Weights of a small transformer language model.
Architecture: no biases in attention or MLP, untied embeddings.
Training: a variant of Muon for these matrices, 9034 steps.
Each number is 50 + 10 x the weight over its row's rms, rounded and kept within 0 to 99. Layers, rows and columns count from 0. The size before them is the row's rms in percent of the matrix's.

# layer 5 attention query, 96x96, rms 0.0722, rows 77-93, columns 0-95
129:63 58 37 75 64 49 44 54 46 35 52 53 42 33 61 53 52 46 41 67 50 61 58 49 53 57 38 48 42 51 44 64 47 53 45 42 50 33 65 45 39 53 44 25 53 55 52 40 66 50 62 42 57 40 57 62 46 48 48 50 40 50 42 47 42 55 19 32 41 43 56 60 58 62 57 50 60 40 55 57 52 68 61 41 40 51 48 43 52 36 72 58 54 40 48 36
098:37 47 79 47 57 51 42 71 47 54 43 28 48 50 50 40 63 48 45 50 46 63 30 34 53 51 55 37 68 39 37 44 55 50 57 62 38 50 44 47 33 36 59 57 57 52 64 53 51 44 58 54 50 51 53 44 36 63 56 56 35 36 51 58 42 44 46 47 57 55 51 50 54 47 69 56 57 55 57 42 50 53 36 54 43 51 47 29 63 46 79 59 68 38 44 49
100:45 61 34 67 52 49 34 51 54 40 36 44 45 46 54 39 44 32 48 64 44 54 53 58 49 70 41 52 63 56 40 42 51 52 48 33 53 43 38 72 64 51 55 29 54 41 48 50 38 56 41 44 43 36 62 69 62 52 51 51 47 47 84 49 54 44 63 49 54 43 31 45 43 42 37 46 56 57 52 45 38 46 33 49 45 41 56 41 41 52 43 44 56 71 42 46
097:44 44 40 56 41 55 46 57 74 49 55 55 50 59 63 45 46 52 51 38 40 42 56 57 47 60 40 46 47 62 68 43 43 50 50 39 44 45 50 49 49 54 55 45 60 55 38 50 61 70 22 48 46 61 35 55 38 36 68 50 62 51 52 56 72 66 61 66 49 57 57 55 67 40 50 70 28 44 61 44 43 56 60 56 55 43 42 62 37 54 41 33 62 58 48 51
101:51 32 49 63 36 53 39 23 53 48 56 56 53 51 54 49 42 49 55 51 64 54 60 58 42 53 66 49 46 54 46 40 74 59 41 48 47 33 52 36 66 63 60 49 40 51 42 63 59 56 53 47 38 51 52 54 38 55 63 57 60 69 58 42 49 53 61 46 41 42 72 44 42 34 39 56 55 57 32 50 52 53 45 45 52 63 37 53 46 69 37 35 52 68 49 70
121:43 29 45 38 43 43 48 54 54 58 60 55 45 45 50 61 70 67 39 48 58 54 45 45 48 45 54 33 48 47 50 68 51 56 36 48 58 48 55 37 50 51 65 61 31 65 60 49 63 43 49 55 65 57 45 39 45 64 64 55 46 66 28 48 39 50 37 56 61 50 46 61 63 27 57 58 59 61 60 42 42 46 66 50 53 54 59 58 70 48 55 61 44 27 57 58
102:51 59 46 63 59 39 61 61 43 61 48 46 35 48 40 32 64 64 52 63 52 41 30 47 40 47 55 50 29 51 47 58 40 49 56 52 48 62 62 56 33 43 42 43 49 44 47 36 55 32 67 42 34 54 49 47 59 39 58 40 59 50 56 67 52 53 63 40 45 46 72 50 31 59 59 50 64 60 56 38 57 41 62 46 40 53 44 68 53 43 51 50 46 25 43 64
093:37 67 35 63 53 47 59 67 51 53 44 35 40 55 52 41 66 56 49 52 27 63 48 44 51 54 37 43 52 51 43 59 40 46 58 30 69 46 47 44 41 49 54 38 68 50 63 33 52 43 66 47 38 54 47 45 47 37 47 39 56 56 60 69 75 56 42 52 53 47 40 42 43 55 54 39 38 68 74 56 51 43 51 49 36 56 45 47 45 31 49 41 48 49 44 57
092:55 66 67 32 63 74 57 52 49 36 59 49 54 41 62 40 48 42 64 54 37 52 76 32 45 57 46 63 41 43 51 39 46 55 43 39 32 52 56 41 57 48 43 52 56 39 64 57 51 61 27 58 61 47 43 47 65 48 45 57 48 43 50 56 56 51 47 40 39 43 46 54 57 59 40 50 38 45 41 54 43 54 46 46 46 61 53 36 35 71 41 50 47 59 45 23
108:57 51 42 59 51 52 53 40 50 44 51 52 39 65 47 45 56 57 65 57 65 39 74 71 51 68 42 54 67 58 63 49 44 48 53 45 62 62 32 48 65 60 48 49 51 67 60 49 35 61 30 42 60 44 56 58 39 49 69 41 40 60 50 62 43 49 37 45 55 71 38 56 56 40 57 50 34 50 50 46 58 50 62 53 57 57 57 52 34 60 39 48 61 56 50 31
145:42 57 46 64 54 39 34 48 38 51 50 43 37 35 75 52 38 56 42 40 36 54 54 34 67 41 46 57 58 44 43 64 53 57 57 47 55 28 62 76 57 46 45 48 45 36 46 61 44 65 57 43 63 51 59 58 39 31 41 53 38 38 61 51 55 50 50 69 48 38 58 52 40 59 46 55 61 57 50 52 33 42 29 40 38 48 55 43 48 38 55 49 51 61 62 45
106:68 39 50 35 42 56 28 52 52 46 50 40 36 34 52 65 39 50 51 50 43 41 48 46 46 50 43 45 39 61 51 47 55 39 50 63 41 41 61 92 51 40 45 56 29 48 57 48 53 51 42 66 49 52 53 61 49 60 47 61 42 25 52 47 48 29 51 61 39 47 55 57 54 44 56 54 66 48 57 36 40 59 50 43 52 44 43 56 54 37 60 61 49 48 32 47
109:54 53 39 42 57 43 48 61 54 54 60 43 50 48 54 49 64 68 35 42 73 57 46 60 52 23 52 56 48 41 40 72 54 42 57 72 57 48 66 52 44 48 39 56 35 69 47 56 47 39 69 47 63 49 64 37 65 57 55 56 48 27 36 44 48 48 27 39 45 45 55 49 60 53 64 40 51 50 50 52 42 45 55 57 38 40 51 52 59 45 57 60 45 35 47 46
090:65 55 49 58 40 62 40 44 36 48 51 39 34 42 46 47 44 44 40 54 42 49 43 49 66 48 57 47 42 34 58 72 59 59 51 43 68 62 39 28 59 51 58 50 54 65 53 50 57 27 64 51 50 49 61 56 43 41 57 28 67 75 63 49 45 54 58 39 49 38 59 52 46 57 37 55 62 51 62 51 62 42 53 38 46 65 41 42 64 48 46 51 43 41 51 66
109:53 55 66 52 47 75 52 43 59 26 56 43 36 46 41 37 44 30 38 41 47 36 60 36 42 62 52 61 66 40 62 37 53 65 54 32 56 46 43 41 68 59 49 36 65 42 36 46 45 61 38 35 51 53 65 47 50 43 59 37 56 54 47 53 44 57 56 49 52 65 34 54 57 48 42 47 43 52 46 52 62 59 67 52 42 59 43 48 34 54 51 38 51 65 47 43
083:52 32 47 64 55 42 41 57 48 61 32 66 41 43 54 54 50 68 60 63 58 27 56 66 54 49 46 66 43 48 52 61 64 65 46 56 62 44 51 57 48 52 61 43 41 68 49 51 30 49 54 49 65 53 36 63 56 44 60 30 65 42 51 51 41 54 57 45 31 64 51 30 39 52 55 45 52 55 49 58 52 47 60 56 46 66 30 68 44 43 60 46 51 44 41 60
094:42 48 71 55 41 57 44 56 59 51 55 36 49 56 53 48 44 31 64 37 50 51 47 24 40 45 65 53 53 54 48 44 43 38 36 44 47 32 47 49 53 59 50 34 46 54 46 51 34 62 58 54 51 51 53 66 55 42 52 66 30 39 51 49 37 40 45 55 68 53 58 68 71 51 52 51 43 37 29 64 59 65 45 37 49 53 55 37 41 64 53 55 63 51 54 33
# layer 5 attention key, 96x96, rms 0.0672, rows 77-93, columns 0-95
113:62 59 79 49 42 54 42 43 48 52 57 66 56 74 51 74 59 63 28 38 44 60 52 68 41 51 42 62 49 48 40 42 43 46 32 48 56 60 35 41 55 56 66 40 43 52 70 54 58 38 61 42 58 65 43 58 41 55 49 71 55 49 62 53 52 59 33 32 38 62 46 50 49 51 42 52 59 53 51 48 57 48 56 50 47 56 40 54 61 46 53 51 52 59 46 61
098:48 48 52 52 45 46 51 41 60 66 55 35 55 30 50 62 51 50 55 59 41 46 54 38 48 51 57 45 75 52 52 32 69 45 50 52 55 58 47 53 70 56 59 50 53 69 47 65 40 57 33 39 21 56 45 57 36 54 61 42 52 47 65 49 28 63 49 49 61 45 48 55 42 42 44 46 43 48 31 50 64 50 51 61 38 38 42 28 46 57 50 68 54 42 45 42
134:50 39 58 49 53 55 44 39 47 53 64 54 42 35 51 64 40 60 44 60 75 52 45 38 54 41 57 43 53 51 45 71 44 48 34 67 61 40 40 53 57 56 39 54 15 48 53 62 56 43 43 49 42 60 49 51 61 65 56 46 35 52 50 40 37 56 32 49 55 35 52 56 50 45 49 69 54 45 58 47 41 48 50 55 36 65 49 45 69 41 52 75 38 51 54 53
091:43 52 40 51 56 42 34 46 61 41 41 35 48 63 50 41 38 54 62 33 43 40 36 61 42 52 53 55 44 58 65 43 33 48 61 43 55 54 60 49 51 49 49 61 54 51 45 46 34 50 34 47 50 33 29 50 67 43 67 40 39 42 36 51 58 45 50 42 44 70 39 63 61 59 51 54 53 45 72 69 52 57 46 46 57 53 75 54 40 48 28 51 59 49 40 37
082:37 28 60 45 53 57 50 40 35 52 56 41 49 59 66 36 37 38 60 43 40 70 41 50 32 31 59 40 51 36 45 55 46 45 33 56 55 59 53 57 60 53 40 52 37 37 48 72 59 46 60 57 36 45 51 55 60 58 51 52 48 57 42 57 66 41 53 41 44 53 71 52 45 40 48 52 54 42 55 43 51 60 32 40 63 74 52 52 55 45 58 60 39 67 46 62
124:52 49 30 45 46 57 70 43 41 58 51 45 57 59 61 48 64 33 44 42 42 55 55 47 37 49 59 50 48 57 56 47 68 60 61 37 67 55 48 41 49 57 60 40 56 56 51 58 57 50 56 35 53 66 57 58 32 57 38 60 59 58 51 49 45 45 54 34 42 74 27 41 53 40 55 42 57 62 47 40 50 59 71 49 62 40 30 49 52 67 54 35 59 50 41 31
096:34 61 51 49 35 29 32 64 46 71 46 36 64 55 53 45 60 55 41 61 57 56 38 51 44 49 63 48 53 43 42 39 52 46 50 54 46 44 55 47 59 35 57 59 41 56 49 41 55 52 55 58 53 49 48 36 46 47 61 50 54 55 59 49 47 66 62 52 53 49 78 50 48 67 52 37 57 52 37 64 44 25 62 52 40 37 45 73 64 40 61 49 58 36 55 64
097:36 65 38 49 48 44 46 43 45 58 34 47 46 71 62 72 70 63 38 60 65 63 47 37 52 54 44 54 53 51 51 59 48 39 57 41 54 58 41 49 38 51 45 62 41 63 41 53 51 36 39 38 50 67 41 27 50 54 57 65 53 54 54 53 42 75 56 53 33 42 35 38 52 54 54 43 43 37 45 63 40 57 53 50 43 36 38 48 53 34 44 55 54 31 51 43
096:61 55 63 50 74 68 45 47 43 41 34 68 46 44 48 58 45 52 54 54 57 47 58 59 59 60 44 52 43 49 58 28 42 46 29 43 42 51 38 47 47 37 64 66 56 38 62 44 45 49 37 40 50 43 45 57 47 47 54 38 35 43 55 61 62 42 51 48 51 41 45 48 48 78 42 63 45 72 45 41 34 55 50 50 68 48 65 43 38 41 32 56 38 55 47 44
110:62 56 63 45 52 77 55 48 55 51 59 55 50 63 49 72 63 58 39 40 55 47 66 67 36 47 54 57 42 60 51 54 39 51 36 44 69 52 41 40 45 40 57 50 55 45 65 52 51 62 45 44 54 54 42 61 51 61 54 46 40 49 49 38 41 41 41 30 54 74 50 80 59 36 58 52 50 57 67 53 56 55 59 46 50 63 43 49 52 66 48 41 56 61 34 46
125:63 46 46 61 59 45 51 51 64 46 45 59 48 52 38 57 51 52 65 57 33 67 56 44 39 49 42 54 45 31 42 46 48 43 51 37 69 43 47 61 41 47 36 45 63 57 55 43 32 48 67 40 77 30 70 45 40 51 40 50 63 46 41 45 57 49 25 32 50 60 47 52 35 37 51 54 56 68 59 41 44 42 36 54 41 53 46 43 39 45 63 47 43 49 57 56
092:52 43 34 59 38 49 45 45 50 43 72 42 35 42 35 64 50 52 49 37 37 32 51 64 60 50 52 51 55 45 52 47 57 40 46 41 44 36 69 72 53 51 45 56 40 56 75 38 45 47 61 46 65 48 51 57 41 47 47 41 59 38 44 50 56 30 41 30 39 60 41 49 47 43 52 45 63 72 58 33 46 47 46 48 38 40 37 55 50 46 63 42 55 42 33 55
100:66 57 53 47 49 54 68 60 48 42 56 50 51 60 39 54 41 36 43 54 46 55 59 52 54 49 54 35 52 61 36 44 67 61 64 48 61 32 49 62 45 77 50 37 54 55 52 34 55 41 62 40 48 41 46 36 31 48 65 41 48 51 61 32 45 42 39 37 36 56 50 55 58 59 56 60 38 63 42 41 60 50 63 54 53 49 36 43 45 71 41 41 32 51 37 59
088:56 41 65 42 37 55 47 56 26 47 37 49 35 42 56 69 57 55 40 64 50 46 35 53 65 63 53 55 51 30 70 65 56 54 46 60 56 47 43 41 55 48 47 50 43 73 60 57 55 40 57 55 55 52 56 50 23 57 54 59 35 54 66 46 45 57 54 55 43 50 45 36 48 41 59 58 48 34 33 55 37 38 50 47 53 36 39 37 56 40 48 57 52 44 49 70
104:62 50 64 43 79 47 52 59 35 48 63 50 40 49 35 70 47 43 47 50 52 48 49 26 46 36 43 56 45 55 51 61 47 54 43 43 50 32 42 50 33 39 32 60 68 55 46 57 51 60 43 24 38 49 49 54 65 53 61 36 37 43 48 43 50 59 64 36 44 70 43 55 53 47 63 43 34 60 52 53 60 50 56 39 54 60 62 47 37 56 47 45 55 47 45 43
091:60 72 62 55 45 54 46 57 44 52 34 44 52 47 42 61 49 59 45 61 46 50 48 55 50 48 51 55 58 46 44 39 71 57 45 51 73 48 42 59 43 60 41 54 54 54 41 44 36 55 60 46 50 39 50 68 44 42 58 39 42 60 47 31 51 54 65 50 19 71 61 55 56 39 40 52 53 56 49 74 52 73 56 45 46 60 28 43 61 50 64 36 50 46 47 47
098:60 40 54 57 48 55 50 59 66 42 67 54 48 60 33 52 52 35 42 39 49 49 48 39 26 47 41 45 54 42 49 39 69 48 32 43 64 37 48 47 41 39 51 59 53 50 68 43 43 62 58 32 47 51 37 59 32 56 49 61 46 45 52 63 46 53 45 21 65 58 49 60 44 45 71 65 46 57 47 56 74 60 44 33 46 49 64 53 41 49 46 49 46 54 52 47